Part of a small language model's weights.
Training: a variant of Adam for these matrices, 157M tokens, 4795 steps.
Each number is 128 + 32 x the weight over its row's rms, rounded and kept within 0 to 255. Layers, rows and columns count from 0. Numbers have three digits each. The size before them is the row's rms in percent of the matrix's.

# v: layer 7 attention value, 128x128, rms 0.166, rows 127, columns 0-63
# o: layer 7 attention output (transposed), 128x128, rms 0.162, rows 127, columns 0-63
# up: layer 7 MLP up, 640x128, rms 0.178, rows 0-98, columns 0-63
# down: layer 7 MLP down (transposed), 640x128, rms 0.182, rows 0-98, columns 0-63
v127 133:126125091145157107139167107178149151112139142157166071114187147137145127184159110107168163164145087136125129154166190173111123091171129108143108135039205195114087105086155200183081084143162142
o127 064:095119163094164142067153139127146110179059130114154128158141109102120118176183166127144131171180093145139087080108123112115163135157087125135112162108133103115033083166112136126073151166198126
up0 108:131175076145131151177094091143109164086157150157132134134168165078114105109188059112079152145107122129128157167121138183094171145134073094145080200120167127126086143112134135141114067188103138
down0 120:166096165075171077125167155129130159110133100136102176102096156110128129157129120141116091087026128119122133088103125068139117171140113130171092138120127085142119063100151063106191075163084171
up1 090:124106090142151119154121130142102121103118120148188121166105129100191141186117082114161143143160138061149088131175134090135110169145164120096045108103073109142125134121161134120127073165102163
down1 088:146157136108089090089103166111083126099153127127119116116147128136085170104112124090153150044087121159057091138104108152145161194090106121140155174087149089138147119099148130129103129102084092
up2 102:105151133160162138148153149133091138104126170101123098139124159138119077175150106129177103060152166136106166095135139098105108123174213100087119114097160147159145084114149152114135114136155147
down2 101:132113172152189109161136134129110150161118161133158185124123198058169048175146119087091134132082151137101178151117136093141165125174171127111116114173123163127133081069116141149123115102170129
up3 092:111123085114137168098166126177094178143100158169126139142114116143187121121123134113131059169181125143110093109101125089168150100106124149117096124125197140125131144101169191113085135152193099
down3 087:145113213087126094161146111101157125118092139124145123026187125107113110146078107164135161108106105063173162171147091089110124108156143093139126120136145091135122113129126098119141131119090150
up4 098:098145084136176132118145115141142151139155131165144129084150079150170114069143110144102168115121152152095132112175120155153147139103103174097109145092149123140144137159088206101074135174158093
down4 097:160118132087181099176147185140109147099066103091133138131131092168133136209142110159122118181118151085129109152136143161127113145110135137142147161235163127130151135190128113071176105136108106
up5 087:092108090130147088161143151159116148112115190114117094101115153167150147129140079145129078169103129151114100106150197045148153137143097090134086172122172079104163102087155175171149149161102139
down5 087:129114087158130084113125095068143109119133125122138129089142167148097146093087122122114127065146184133136156127106122146132131112145082144149156049054121165162162146122104114126062184135170154
up6 100:103117118135143128123122116180100181131093152193124108146130199132116116152120087158158064220124125118152114135150089117187114114154150074122079133097137112071173069103125150071112092152227141
down6 113:154080129138196090076130105093140145163118100160164179107074127097122125114129117209154152084173154146115087159110139132141153076168131160129115036099198171134119133129118076079101121188177126
up7 107:083108117157140122127098077131131145118158140133156120119184130167107108179141089091129182087091120061141120151139148157099177137116091083110067133139093140181038070076174078094156122185122156
down7 105:112143109183134091183143106075148140127172107107118191190161139161102111085118149167145095122124139048099135088137120126129208112099136117052145144170069116148100132095127098122119142129103112
up8 095:127152082126177129166113043153141133146159150129107066193110124160112124117176122112079108079183168128098161098052106120059093107156096124134081139156077097165098130102174158178130107206121143
down8 093:135081102125105158138130174163115086139092121111164136127152144159134111133169144078062036137162101134109119140157119146147165134061131071107151080114107146169104097120101146172190158137116172
up9 100:104112088094163094156133109139085112117110124089130076152085094161131137157110092072086147106098116114132157195135184107126087116146117141105076198141184092113222210170135130117124110094136135
down9 098:128094167141208138207117130080084128076144138121065145136111094120174149091069169150126147104076115163124121200089164084104134108098213108159137129166165044120162130147151063136082172086175142
up10 103:121124083167136113140174175134161137143136152136104183116143153143159094100127117151174119081085059139134082130167106138098187122106176063115080191058091161130157134155061172206119128114134163
down10 102:147120173099128152160112092104156155108151118155117134116131144104093147090140066149159129130099091217121195135108116099153185178070152102092124137120126119162147102096105156161088140170185156
up11 098:112137093095177152142114121131143128042143199172156109147167115104166089147137089129106130078133136119110119083121121138106083170154094114115099092130162079107134147159138129136112101142133159
down11 101:144145153104180172112118147133151092110135107089151155093106157151114153195110094128096088111137141160147130113120124105149097176130039117123108094102132142120175137166108128124184137175172175
up12 096:078192103140094164102127063136112183065097142153187157119132154148136096116163114132157105179154157142114155071130085188112144149117066116133139100095160117125053118127121146146086099086167112
down12 099:181106115132216160133139171126108107175133098112108140136155140086136127150113116120144130132060140106126218168153143098100106108206124137166123153133141115156129053154185118095122196116132154
up13 096:126129080162142106156163107129152145134118148137133119055183147147184128122141120093110112081094079093058135130116137168160110087080112105086091136167139156144149140131144159098146110110114144
down13 093:073130162172098148095128100135116142143121082207138152190131151111156150086130143166119124151167149133086110094088142100106126099129111203149108098074091123060098141120190165078113172109134140
up14 098:103101124161142080085118165150138175134129134140166081091137156188158131125138093143154046118087072146113099161115169100162140096144091131139166139124106166211115133122109129107164090097080102
down14 102:116152152142149151165126098146114167085152097065194158096121110147227190131150104136134111180122111151079156157096149159159179069090150157153146131187110098130149077097117192134113117124151067
up15 102:097122086125150140148111153150139158123095171139142175115158162168173144113159054077108137118101128178148154099138166116140198168134046117090119145084178065134110084105106121075108114151153109
down15 101:161120114122135135129058141079143108146108183116124077135105091105128067134110165105119134136105106110073157145102143131126147139107152127124120186200129125185124108121114055191116143076086094
up16 101:152153125124162113130136150136165178147091172098091132135102113149130175144156101109140118100210081065051125106104111084091077119154085152155077083100083147154112095136115094177099154133140156
down16 108:143168137104108172143116096154172196068101108129115150148061185125128118165163166088125110174126108120115072161120132152118099155085118152121133086181134178149119107171105139152134114153080109
up17 091:080111087166126099124161145115129150139120128204183125120146148180156154188133105116192089134130094074125084081111160109079112203115168124113155177115180118128137083152105144136136106117134148
down17 085:141118173172141124109102089154121101108089111092131100150122109073131093062145136128089140097128154123103174168131153134138113117184191190167101115149117158107122150112123155147121141109141069
up18 098:141091125180155144103098084131207141150142120142163122153183124169155108159117119147127175107128161121141160132127089165166152060137110112160127133084133133137157130182015141105105086147129152
down18 104:153165101086056146149174139145103162106099075139152080129129121134101193157141139131140068132160137159103113085120184166128130146136120168081101163164156137137115159127225088149146127184164118
up19 100:100140116145134125166136144155090126101154164197120118167140121175148110142110105093114110134133112164099151119182153113128160158093089148130087143101105162150195092130144242169078115167151139
down19 093:145134153093139192127124116191187117092134167079148139150152151141120119185143129129114166124190150092113116117118143119128161166048116131095161145182105128112073169134129081116193121114138166
up20 102:091184146153126128144154137152076137117146146148113143145167124187147166163126157120151115083143137150159128135155140136078137091148092107154100073088103172091189124091095166182152086161117162
down20 099:154102107170057084073142146141139122132193110105150122111163110133094116053117158111078132138135089186151054140100065149124085133054144121114114061084156179130122154150125197118125096172150099
up21 095:097142181180152087120120122160136148144167129157122084118142163191144132096196137113176180085115201164101191133153105120145071160116096124152132180071198094152190048129123114077107121153156078
down21 093:117117142128141124091160137094141153153144112143208070047118136158056106077137139118044117146134126120097154142085151184105156147123141088092170167141105121113119164166145073128152130167125094
up22 089:128086104165174132186133126180118147103190157162127113082160108122096176195124098145136161146195166121165112132136162112128163152180119125077129196120148143105151121129127087133088129070121181
down22 096:136129119098113126075095081138148152095063094136133135143119088178136092092141132132148146071132095148184117130087041127144102111124148133204106109080141104123100125065194167104162137179111070
up23 095:080191091129137142146156122172111169113136179135105134136079110102136134135128086154186074170118141133184116140110151125135143117151066145149102138101171109112071114078103122063186149113148116
down23 087:124097135181115141075092130079179127156110061106140090072082166128151136107134208159157101106137146098058113072121126107081131073134100100152119111133116149093111155094061118174146111116140081
up24 103:108105097177127107155125132199102178112143131198090155080134135140100108124155123143156136179134120151163129117177137150126127162160088129129102136099120112083117101128174127120151163109154073
down24 107:140061192158159157084105105175158084144130067110120189085134127134114083127135064157148164156112101114094167116079124082106160113091084164110116059091146106142137124111167101090124124146099157
up25 099:081157113124151119160143081143109148141209140129211114103134119104154021103151088138141123089140151151136160065074128145145070110058113124068150105119070155178106100163099082110123119152133140
down25 095:186072115087158127036155150122126095151112106149183184169138123124135175142061168151114142117143191168101121128147153073137131150138128097152135100138111145098061120127096176124131088177125071
up26 105:088169135147155131195151150128184144082159162106092135159115137111131164131086119123090128133150169093147116129120141128119117137153166180116121165164128149167145093111167138169136105158107208
down26 098:138075144105111142120102117145185132135140125087200105141113141204175109136172152065128124106120138136172059174182181176086151083152126069109128163159136166123095112117130158110143051095069108
up27 101:102143110166132104127117122150141142179198158169123107107119128207129146153119119136154147136127127130107160146092132075100195140122158130110096144126128111157139113056138140143070149144196139
down27 097:103139144132128145127127115139122097098131146140095144103092181088093111150118123138123158131134060111170132165066059130142124147146077099187190116110150105149160139142116091050117133131141061
up28 096:087165038124136149127163137146141127126137141067166107060113104169139101170141146063114069085159074121158137109047144132114168108145092150079110172120140128097118139149164101095126115114135117
down28 091:131102132165147163095096112065109118138110107185138167208094052110145130091140089186098131149081156151112157129141125132132121100163167073118154070117094119160160101136084186181149111122147117
up29 087:094146137107148073178175100146076152034145174184109066135072088100096077220158147090108114190122138115136113111106125120133083136138115127144167200165141099136136134083085081102160164049165131
down29 089:165118107147083158093079126102191113169114138129139184140147135111172201065132097168148127054144148124144118124129114119081116078112143156116127086101139164138169163126147175148113111220113135
up30 099:124168125122153135159154106139062140131198162147123166102121105152194137217131110107189127107100093143127128147119152144072144079154156113152104147067201096152143149183173123122140104130139158
down30 102:137137135111169107148126103167123145178147144118121134139062173136140082184070160105098178096169113117120165094115127021116138178066154190132151145102094122142184160165131122045111156156141140
up31 098:091160123154161100139180126165120150164138175181082109064161078112122127071139125115109149068138074069144103171088092169054151116092130126156144127121126096117106131119144141138127087163095144
down31 102:127138128098155114152103125139081101068106152123193118098137116094129137161117169123181170083107119123139150142090069102117185083164084113151132143113127047090155158061138116122125111085124043
up32 100:075136134132157112139141103132111153117118126165135069064188159132125110145066123153203135153120215105117146149121135119142094120168138103165119145125127130071069098131175132097164162117147099
down32 095:142157129103193139138135157133117127159119086185107145127050137135075108052152149079132143061149077114140141091115132146161184128092170164103141129130090178107127119157084121156147107087104190
up33 089:067133144136129170106109073166149150099147140135114148075104126174127079126167102089174182100176104142144137111086225109168093132075104135120142117091162106096159160135117131133117107158136153
down33 084:128095200125067137148191176109103127170153078129185121163117117111194140131116159157124131169101138133102095110125064173110167108127149065160124130107060153140119136158139194134076170160107114
up34 101:131157105124144042112130095144110138124218120177159120189054195142135084128157059165162141117152067132112128125152148082172092093139103112096142150063174100137131101141096203161139069115093122
down34 107:112084106142137169047086136126105062115108074125147104167186147161082123084115156197201106138182148139140136129104128158142078128148142188100116082116120096171111166156178159126155114153075150
up35 095:137175118152149107168091104111077130134104178125068125133126166116089054134167103102147125139116137143175151156101218115063079128121115143077126156144154157100106131182131076131120137098163149
down35 095:188129165165171141101172157147131089160125082132108149152134105014156126133137163111183107110108140129127159161110174124063119126144112097149123100138081129076132098161152079120112135096157145
up36 104:082172172136162101152158132153127139119186116128165080129079115155114137157143070184139097103123137042124142159094073133133090154118122094150156151120107159118131113108049100117128149100143176
down36 104:120153117144123133143142156169143113115156068085073120166123084083088141114118140128119105197129160168134059138107134104157095152089094080184164118093144148108109101125122136124137210077095140
up37 107:089146126112136036155150095160171123065169145126110107145145119117145105133187090057137164114117128111108135172137120157125112116131090159075102180106122140079116108111067120113116123163109152
down37 108:140108163121160168127185129112116088064124170138119080164132081130130144101113141172101143106029109142089139143208190139133151077112157140168106171098081145127135060126086110167112160101142109
up38 107:085120047141141150138154100147121118123116147124086142083141121145170126085182089080115093111129093106122135129154120137127097125212135118133120148088079098084105102132106094084180124103158093
down38 099:086153164083090182166123061130089130075115084092148163109119108139134141104109096111131182160134135100124210111179147110139057127149142132172123116141106119150100152106117150084144143084121150
up39 091:094172171112168133132119109146088157140133137108119065088092160133158170132154129158097110145178107142159150121099167086054120127140117140114148170104162113105093132086153170163108096170139196
down39 079:133140103142125097129098144115151061079163084116143089121112091090099054094131137085067157107136201093068110107171095137134183185126033084093094075107116127142153109131150212153137171132170152
up40 097:136165124110146102158177128112077176136089126166131143199184121110053112155135082123172086126072142107133127113156122110153119135222129113165170118155191146135054089141101133159128098155127147
down40 095:137108098159120167091152147153145128162121082101105111148120144116123151154154132073086129079141066109104083102174125214173163185169110131156114096145221111098167157116177147148135087190148093
up41 101:126106119111131107134108102141121158163203182141174113142104115144112129139169084111138141144149143161115099096132110191101113114054122134201062090116156169180082146166123214154131136079151138
down41 101:197132151157060142085161094149172067142139149149179158095159115160110150140113136166114163154138157120188069188137067148108110148123127149141154087133177144151148128095098148190151080150155132
up42 100:138140157147136099145164140123181148074135135102071080118132102195090148116134131125075105145157140145135134137090131137088151146144077097128116111137141140139122074088103114100110161142122160
down42 098:107140147092101122160089104139100099137132060114092124165127126137142142127174176192180102114161141075099152130142157133135038139114074052106129170130085137102091113103192129099145146121056103
up43 109:091127080131132118117133096126175151129161185184115111113116111130181145132143101149095132147109083165148083101097093123190136131170133051091089147122192193150126089104095195148166066127122149
down43 131:139125129126144131090129144100148114142146131150136111086155119157194092170151153143111083119128056157164115118094116199130158141131125121077095102178196159148089059146115208124169100153127091
up44 101:135126145140135102229112133152103135174120184121165126131110123121113176157181132120172067155132113125088075150124117133145108153093095054115104148094145106159095088109137175167136072173166127
down44 098:184116149194105133115166142117122076116092151131148118075134054077091145111203169123097142102139102101163095160106091095130105160207139153188140115167137128133065074104135037163144097123084158
up45 112:045128131157137110171125034161115133133191129188191093064141122113136116147143108071130075135144138092111155098134108159140091147125109137189124081094169095136135096104159107084085146148138152
down45 114:161129150114131167101162127117153115124163116113141181130158161080109195091116135105116153068157110130105129069101104121176191153161118174170092108113133157100169153084108141110170109126139128
up46 096:121139075147146137145101051144094130106177114142128119125126082136139087108156102084198174140166134129126143155137141117148107073137123125075119158066087227143178117140098158120140125132137148
down46 094:173126142115138121116114121156162159107127110116104185145075097067081167112136184129190086138074167065122113116185144114096164068088153144165137067145168107147167079167136139119081144138150150
up47 104:102160155127161102154132154124128160152135144160148150118087110156058124155174080149174072086118149118117145078145087143099153081085098163162111088142106116146167119077125184098107139139205129
down47 100:121141083131156106110117088116149136175113119128172131089117118070099067107224123149105160133119144139090190120163110137146201147065146135118106109083154111099090136120109189098190116129125065
up48 107:130196124150172104128148095139112148104169151176149068139201128184127153148136130162175147126110179129122134098120143160120091064171177138103125091154183076155102057168062132192136113130116110
down48 109:224158117167190175146119105109128142100130099156123120126144098157137126080104092155147104103135108109075151098125144152151093098057160119109116061147208135135151136154073118148139106076089140
up49 100:081150142118180112125178132138118172146174142088148063123125099137131120138150097113140125091148130098119153105163125177141099175117080129131131112135146074141155102156183127143061153130148085
down49 114:149134164125212171090085109159128169146139092126145169126115153151169122120126143147141102177084096089094085125107134104104190169157116152104176189209135125134118130162130159138120098137199181
up50 102:157157141216149117138115136131140149119123128134141122125128172177107143133096120134103037090122149161136114169105138123085093105124109136124165108133082119125160112085210138115122130115143152
down50 101:167054139149142105099114186111131094121079134110150117194151113162073133079101109176119096078102148156102118096105118058192151086106130109110113081135110095134105048132123130139123116138132149
up51 098:076120128210149134120180143150114133116142141123103101192126117145098110146122162104154122079121119081121154121163140151126123111148127071111158127083130170134154149159132134179138092160120197
down51 096:119146097139094198058067134128146116138147101127143098121115104152114087072124166086079130090150107162076073066163145100122132163197145110105113108108102103180151109189139160072114159165141095
up52 102:115164064134140039163184067236157179118169150165172128115129153129145167139184123107108149084131107114103194081161079132152137100131109103145176162130096126070117132089166137076144111138155107
down52 105:170088220086137107139122103149208112117123138059089155127111120104166111122136083138136134125187110091174108131157154113135167126173130135168130118147149145125130126103121137179071109092132118
up53 105:099171148145149134174133145135119131109140139096117135119147126158130157159110090136095076109197137084148124144125149082162081123141172105118139159106207120123160102154123145218120127118176201
down53 110:141098204071172139132133120105098065084151168119109160070145117115184117152136149119136130188164148109122134165031129114104161126118100106152134097171110116141147075185116139154127125070122127
up54 110:121144129124161092100124111119125144135139140114144118082064146156124120139146134077148129073156161089154158170155162116128158110121068121077177172155222144167126153077067081110145115208123103
down54 116:196157149102154208057108113170126114151188172133153137124145138112155142082066149128154150160106171074174139178125074124130149184160133110163178131127166112128150113085122093103134118110131122
up55 103:110134103168161101150094080149082163118103134125088099108105128192090180158131076160098101178107133106131191112136115141077136102072195149116133168163162195152168128095082124129144091123157137
down55 105:171181108179120131146133108145171170190151161146109099144193103035130163119164090125132092136155095095111139126205119149088160088102196104124053124141125105107152109131132079120120135116116083
up56 097:134178119099161129188164079154136171123127156141138090097135065121107106105145099172141180119130117107087207176122095077133121093080168088105156138161101105086069133117107143082114167159123169
down56 095:136113209155098132110127163130118131142103100162118131102066115143106081144167109124142050157112193143109117101098167120115113157178146180143135125106104175116177146152108134146167122175145115
up57 112:143187113153147164131104113137099140164135166127103056126097092133171142119133129188199140063090142133182146105163146155096146116139128112068094174117161122137088121148108133149147151183157169
down57 105:113125200151125178154127128084142117133169088100105109154112088114096094067115120139139146130164100136151180103164118148134157108120128156084090147154143079139126100120163073150128146108102178
up58 095:103147102142140152157160184109097170107171139178074120147111127172128134201132025140138081076096132086101176105129100075112113106147127159099083107115130149155171066121080134077156126135113119
down58 095:164138118154136116129117097106124107130165088114149124116139215091139147185205171106121126174139106213156101127122123180104144099111163106159095127138136163157099138114130118107187160127124174
up59 096:138146052145151127119154147138132123149085135112159138112113143180151046133124106150126135097178115144128143153114141163147130084088117125124151121104075156129126139118052109116143148116095123
down59 088:183100138056032175107126134133130098182125146100116170133159113113160218106165128173138086120166116072141126082124120123131142129180135128154145124162120142075120169081139152117166120174120120
up60 105:134178086119132112148098124145121116132137183120175120139189144192123157121116076135150151180159078159081103091161169159130140140097082141126107141121130171159158148116112221115152123147157170
down60 101:136160134143096089169124170107135110132136073100123100131158135184139127148139149137081116135132139107116116130129107160118092142068207166100079133191136114155157160136131069112138124220092162
up61 098:130180114115143146166100098124142164149102166141186098043149159165117122109089138156109142099173091134133146165103112125153099164144129138061161162099209118113168142120108098143156134141168095
down61 099:065157160138122221098139135086171136132122050160116071126112138172130144104189226172121116107113116174152111099129134112134097108176120181101134137118089131156134142123138150085103129152139146
up62 098:103145065127135132150157066127149137085138160167135106093120066116091137111125122111123155135125157117173143129183160126081186194164111118147188151092121103124113130157151140109135163074123168
down62 095:133088137154158128122154107131112060182104132135115107136172083135158178109141106074153102145076146102152160081115123107152164129118131146103116093114106069080094224124178100124161146109096158
up63 104:120142168125160153181201059145142155146150130154161117082171116136131168143126051103186171132167119105155088144094108117138139121132087112084065090057140120162151126078095123107104122130151149
down63 105:163137089138135204116154150142149131108173128132087130115118130107159187155137184137152127176108125111186066163165130140127098099087121172146107093167088168116091102180138111175126165041123132
up64 092:072163102108196147117141126131098128108147147145099177104112144131173082145114068135113092085128136137116113141098114116140165135153155144118096170068176150072122075122114143110137130096110102
down64 095:143126123089164079120129116127156138148188087144123098178129168118173127157134193216088057108173136137119063097093065106186138170164136132128138155101152152086043109078112110133129167130129097
up65 099:078136035111141102122112121169141148099184130165144136155119107165165131121118149049088166155149118136111118208139114121124114120168115102156075130051119146113084119162158161094107131177174098
down65 096:121181151158112103159110093132081124121145141113119128070124083129121120091067119139132090093114138151095167149121115170086133121116137136097116100186113109125132144078132090094116149130149112
up66 107:183135120141131137212150152135095162125147167170152147093203110165092098125098060157142149121189076121168143103097134131073153126077162074143157116101123124118150118194130127115145128090145140
down66 116:134126143117180070139126098118128136124168103099114144133150136154134164157127122120106120152091167173122158161096114109119141052114139097131129167093107134083146159110089133109173183098123129
up67 096:059166108157132130142139115137126151128116154155127164121138150165166136140127112098134119094148197099137128155122135118146162087138142094112103146170129075097129143135173135035130105124137114
down67 100:134098123170169186091075131109138174139094123094104162154132122080075107159105155129082175134132137120120124097106132098118106154111197111145145145139086170135145095104105146111136150045174159
up68 098:021181127117127129149118089149087123120091122159105145158079158131116115115157072093109132086146166174166137150158137131119125121132124088134109136082193127166154098098123092099143145201136140
down68 099:153113173089110075159126143134105137166171101115107116138080108102132151135131177166103087155193108164129098103143093100101148168090122129103085081210113137116135100186119092139192139085139131
up69 106:157143093112186110150116119143083142121173154108120099109187109205114172165116107143114066146114056141079113188100126134081090178119168144108094153137116101094129101156137158132150142133107143
down69 113:158110134160168124169138125135153166147098142135124157159153156180158139126174185118170134115063077196071127121118099185155097117114184149136156181187138153166143095124103192092121111131087117
up70 095:107143115167132071146150106098084182135104128093101057123163125176192107109108146086128132110121173118098123193158097122171067157139157111142094174160121092124172099135183147170135196170115134
down70 091:121121075146134164137114162146079086145120094115121093184123127099111097086106079134107088094123172101162129115128155134084132112179063127143175069048160138091224139113135165094135137076116155
up71 107:142135116129168094123128131149146137108157172171159106109100076129163160130074125122120121108116089057176109125100150114082090126153157118095140149173183152174148119121103147113104144082141188
down71 106:144132147106140172130107133119138136146125109155131133179061120133073125101115150139131083163054106141155110069165066074143026154159159106110129090118125110150062153126091138114097112097110130
up72 095:070128140057132133141120132175112133102099179097150152169092117158148137130133086137119109161118107160164172101122115087166086164172077164147086197080181113077166125150151179106109124178156149
down72 089:123162095105056088144172091061162107125085164123142147102112093050120097120120144156130114093092133072116061156156115133145137132074198093119144094090066098171153129136164121107120147194128077
up73 099:106159107133129139114138122120157143113129134145116155200192079140083140117165110148094073138130111097089086121111105103127119137157079143117103140168097120075136105093185128144076144125150169
down73 088:095098099126079114088090195111120097157109038110101067093141070096102100159130130136145110135153125140113078155206135110101095128120122183136168111123136157131124135164121156148130068121147127
up74 096:111161031137152147126159096151119151097200148120153109189154095168145107164100108043112097107180174090132134155084164130154152134138067137123116082123139186166140091113111087096052091155099194
down74 095:157048113146206158158125088138165106143119150094148148100163115092057088139112112110156121121128102045214127144101149099113166143146159137106086106111137125108178127142148120120087167091154107
up75 102:102156144132170070107124075152115118150172175094197149129169164161167144149149099135152131054120081162155165202168175119150129169134099130107087165085074161111139080120155135121105116146137127
down75 102:120182111138142145154152159107101129147162114123094040121137074137172098091123142121059092147114166170100165128145169103165048115133188161132129142120148169117173144143137108100114166140149115
up76 104:077126133110132082125167086163141173091119157109129119071155141148130117112210163184116135113108112098122138136109138113143142137155142133176130111103169143037137044077074127132189155133143102
down76 109:173162093112151086203095152080157114183123081140107135090140082065108097185161170114173095132143132110099155091160153148083187134128115118153098106141058145088120121176141092152062108155095150
up77 100:071114112145137040133113110116109161113130136168137130102079127195156103098099128147163155155127127121154143094123131143090090084173174117196101169095153155106098073130099106117161119177123098
down77 103:132111118135099153141183167083155150131141044156096154208160184105126123132113126164160132168134172116129132091112172108133123126138126132088103163133113153143135113113130080108127083107089102
up78 106:108114088192140127129159130137185166152179173250122106154123154170178125120164116167117076090162099099096153129045149100118171128153104104117127120163127192144132108065118157147073160120122175
down78 106:147132153119110127130139126105123121103125177095145086112114128140070138104110088074094245136200093122124237146138100115145107135125160140179106164121148122044130081091160127119162175165149058
up79 091:085159148119143081191138123136111143127152137118132137127085123136122133100162118223171129065128114068130109125131161093047063067156111105120122126121111096134114149096109168206176116131120189
down79 094:121119149089115128153158108180131178129144066120144109124126131145178118089161157148105120143131111155170118149171085182181131127121135079072099082083152159098101075141049164106130070108142055
up80 088:127142085130137098124187157152166162160117125144124104075125138158150103168165127119102138083150083078058187123183089132087089111134143113132101219112143138097147159118122186117106102186091127
down80 088:139105105173063155113160067170181145081113068103147102201064113139125138165154120131144131141145113134088095149109133138110127174095146113101142118116130084115066085140144124088115104206098114
up81 093:137153118150183139193078130116143168071129201150134119153159109119124141118094112118162172129142193140053144117089117095107045172223122129117165088185137109141103170133145131134169081123158144
down81 099:108135116152152104115195106117141149128124027142118107139118155098141174110134121134130201161080090122152109104156084108121115147159089105137117090174187090078184114151180150131114105180135105
up82 105:077160117151132135121129066148111139153096147216140067109123193072103104093090121145163134154116086118150147100154102086137093140133119123198120098156156121144152029143117175137131101116158126
down82 098:154143117109150139124126160144139091154123156162177134104114165133163095128104083187206148129153146080169091114108121137173138113091121143143062068104099114059128045084102094058124136153179152
up83 107:140159062175134125099162111123141143142160174134216100138148109185139178067123054114140152094144115090132103121130115128150100095136122099157133121134184170122141127107105134160108131124189116
down83 114:169102112149107088144199135150165135111145123100096092091125141131116098126084101161149080072130121180171108157129080158102089112131106135179100047100162172172133187116214153112116137176139143
up84 103:126128094155148141145120121150106157100108172155112074057128183111109136153182194087147118134151190084136124134104142127143136102112136063150104110097153092108156118186126107087100114173131101
down84 110:155131104129161135085124152140156088167126132127136125178113196078041154118151186177135170120116103096109135065147130098114123141073165154147149121148152168139101121162117024088130170105144138
up85 094:140222142098140098202115119145119154105086194175139178143161108132073110126163083131171143130127189160112135151085134170180143125127104069091079115111149119156167110175085122116129046093158136
down85 090:156122134129117095130167140145132110132079129119134066150134109088085145152128165117192066149124125165203130155059112152141103114138123196138048089138129173112162077173150178121154087158102161
up86 095:117137142152158096166132128153083158139120164142114173097110125105080102105121097171141121111122103082137118130169177141132168165169168143118110165139195118035118130145176095068166109057092158
down86 096:088106207196177118109102140093117141186139130185075157088103101159150120184118118179145150122186107089046159150166133111148148139128070047140145138118107132147147120117158124137129124118082121
up87 098:139114112106152097116159144106114155171115152172082115154146152132123022127138178155130110091108171136119121106130135080056168133105101085153126140096126153071158136121164183140107068128132158
down87 096:113146173118137157123124079167143141158166072118118105099171154098154224163109114143044147131138133131141161139144145144157110166111175128095145181136136096122135169104139089116129111144146092
up88 094:105078116217137119112156075150096141130129161159116119121184108206155124116122095087184122124129102150189114165125152132082146117186113111052160137115175156158089137109115140193105129157100223
down88 086:113181097091077125150156160083156113077112169110159102161122130081108171136136129116108145123095142106042163117169122153146041158120123085155097208135110124118106193156107137128101116161123108
up89 103:141172156120127111126133116118092144125217129166140047120126117095131095198095143101173102121144099140158194149169125114174122126168143094140096168113168094167162093090084184108115115148127217
down89 090:093157094139107139155138163176203122119063108066118114124152174093115134085106138144138107107164103188089116132168164169100156090072092099181129097095071114136144147090140104083197121079118110
up90 103:133110106120159127112207098128076173098129149184133144146134111155165118120165122157157124092144107105136166205071140141167087041149100097052113114101153126171189130108135076076118073093098136
down90 109:180128068129124168170204120143101155097106082122111132160110138146142156204161116086093103111093092167110088116124096088179151124168137152133091176167174161110122148139137121132123136098136196
up91 093:131130116153131116157178144173185148103122130109154100135130115141168138131168099126133125114154135102095114159132108118178072111123116146143123138083097113066127092194136149135007140122170089
down91 087:060182121142079150169123149091087113125132147171145116114151135177134146161164138130157189131084092110108175090105114092095170176176090068120117105159164127153093104117114033126215120118100169
up92 103:114163102159138045134123154120132148144137133133162097154134134150124101153164128084112150100189105090138141100106124149121135077126171100164119169151087139157175138084094151128132021144101149
down92 102:131180136120032154105112123135130098076127149125166197139127132099152161131159146127147079104175117104125137103137190153141102164156071133126123086118144126052080129136126100094104133130140158
up93 110:158129083127144123164201129144174159140122150108147162184103128105098085093162142125167116114127055122147155164155104122178173119150080160167171152125085112103107146100117181088177118092154096
down93 110:100122086085133159173082170115079124143108104109111134094099100117138092187100082121141090111138155204074079142118172153135135083133187157141025113111073123173094140148139114140086069107176167
up94 113:105116136134147132119140096151127161127204189142163088165122183129167118158081100155131200089174117085086125188181162132143069147162143114044144112085092141111176130095139151118109118132144166
down94 122:109135089134075110060136133089123160081148050161137094168120166158141107146151109129117081118149126160140132090131126131147127164100072086117063124053083122089201115202115175144093151175122090
up95 092:081109101109119115132144119159142146092148154121135098099052143172192104177138062172122099134113137126136135084156128098176109162134157153112143129121123092099120140130095132122106165139114097
down95 085:120095127175101178067140111094119122177148067116115137125121101135096101117094181115114156152106107056201161121090133103107148127075134150149101152110124177104130113092177144135140117148117156
up96 112:146159109151159130144126131166140154147166153134137136079088137168125200140095092173148116109096103120187135150188149112068120138118120160144155152129128127105093122108120186108103134173105190
down96 110:087146108116142095095110169124108134105099114180136171143096031172157127152143080157104178111175133148140115113176147162131113131129106097157109123118131131095099146163112117095166126173126095
up97 095:103097080124155111203202129151128144095137177134162075067086096111064122141141149175131119153155043109115114172151111127127109108160142106176129154124175162069075087122155127190096160112187107
down97 094:195080136165150105056147144090197120119129105148094138162136107107098087130100117147132154126113135097144131132128141190146149158094136177141088099112117165107108120182187111112133078162132121
up98 104:086106125136174138146142101158104161079170138128115091033087079129100156128154131123138125116111128106129079119103161106044071160159113163110140166106131122157076056136092140129142118102150139
down98 106:135149081149156092091154168141156153117116117096191163062129150114188095148164150108117149076102119132078116114189125134102156148197084146088102101121068134101098150136141147173148087147154138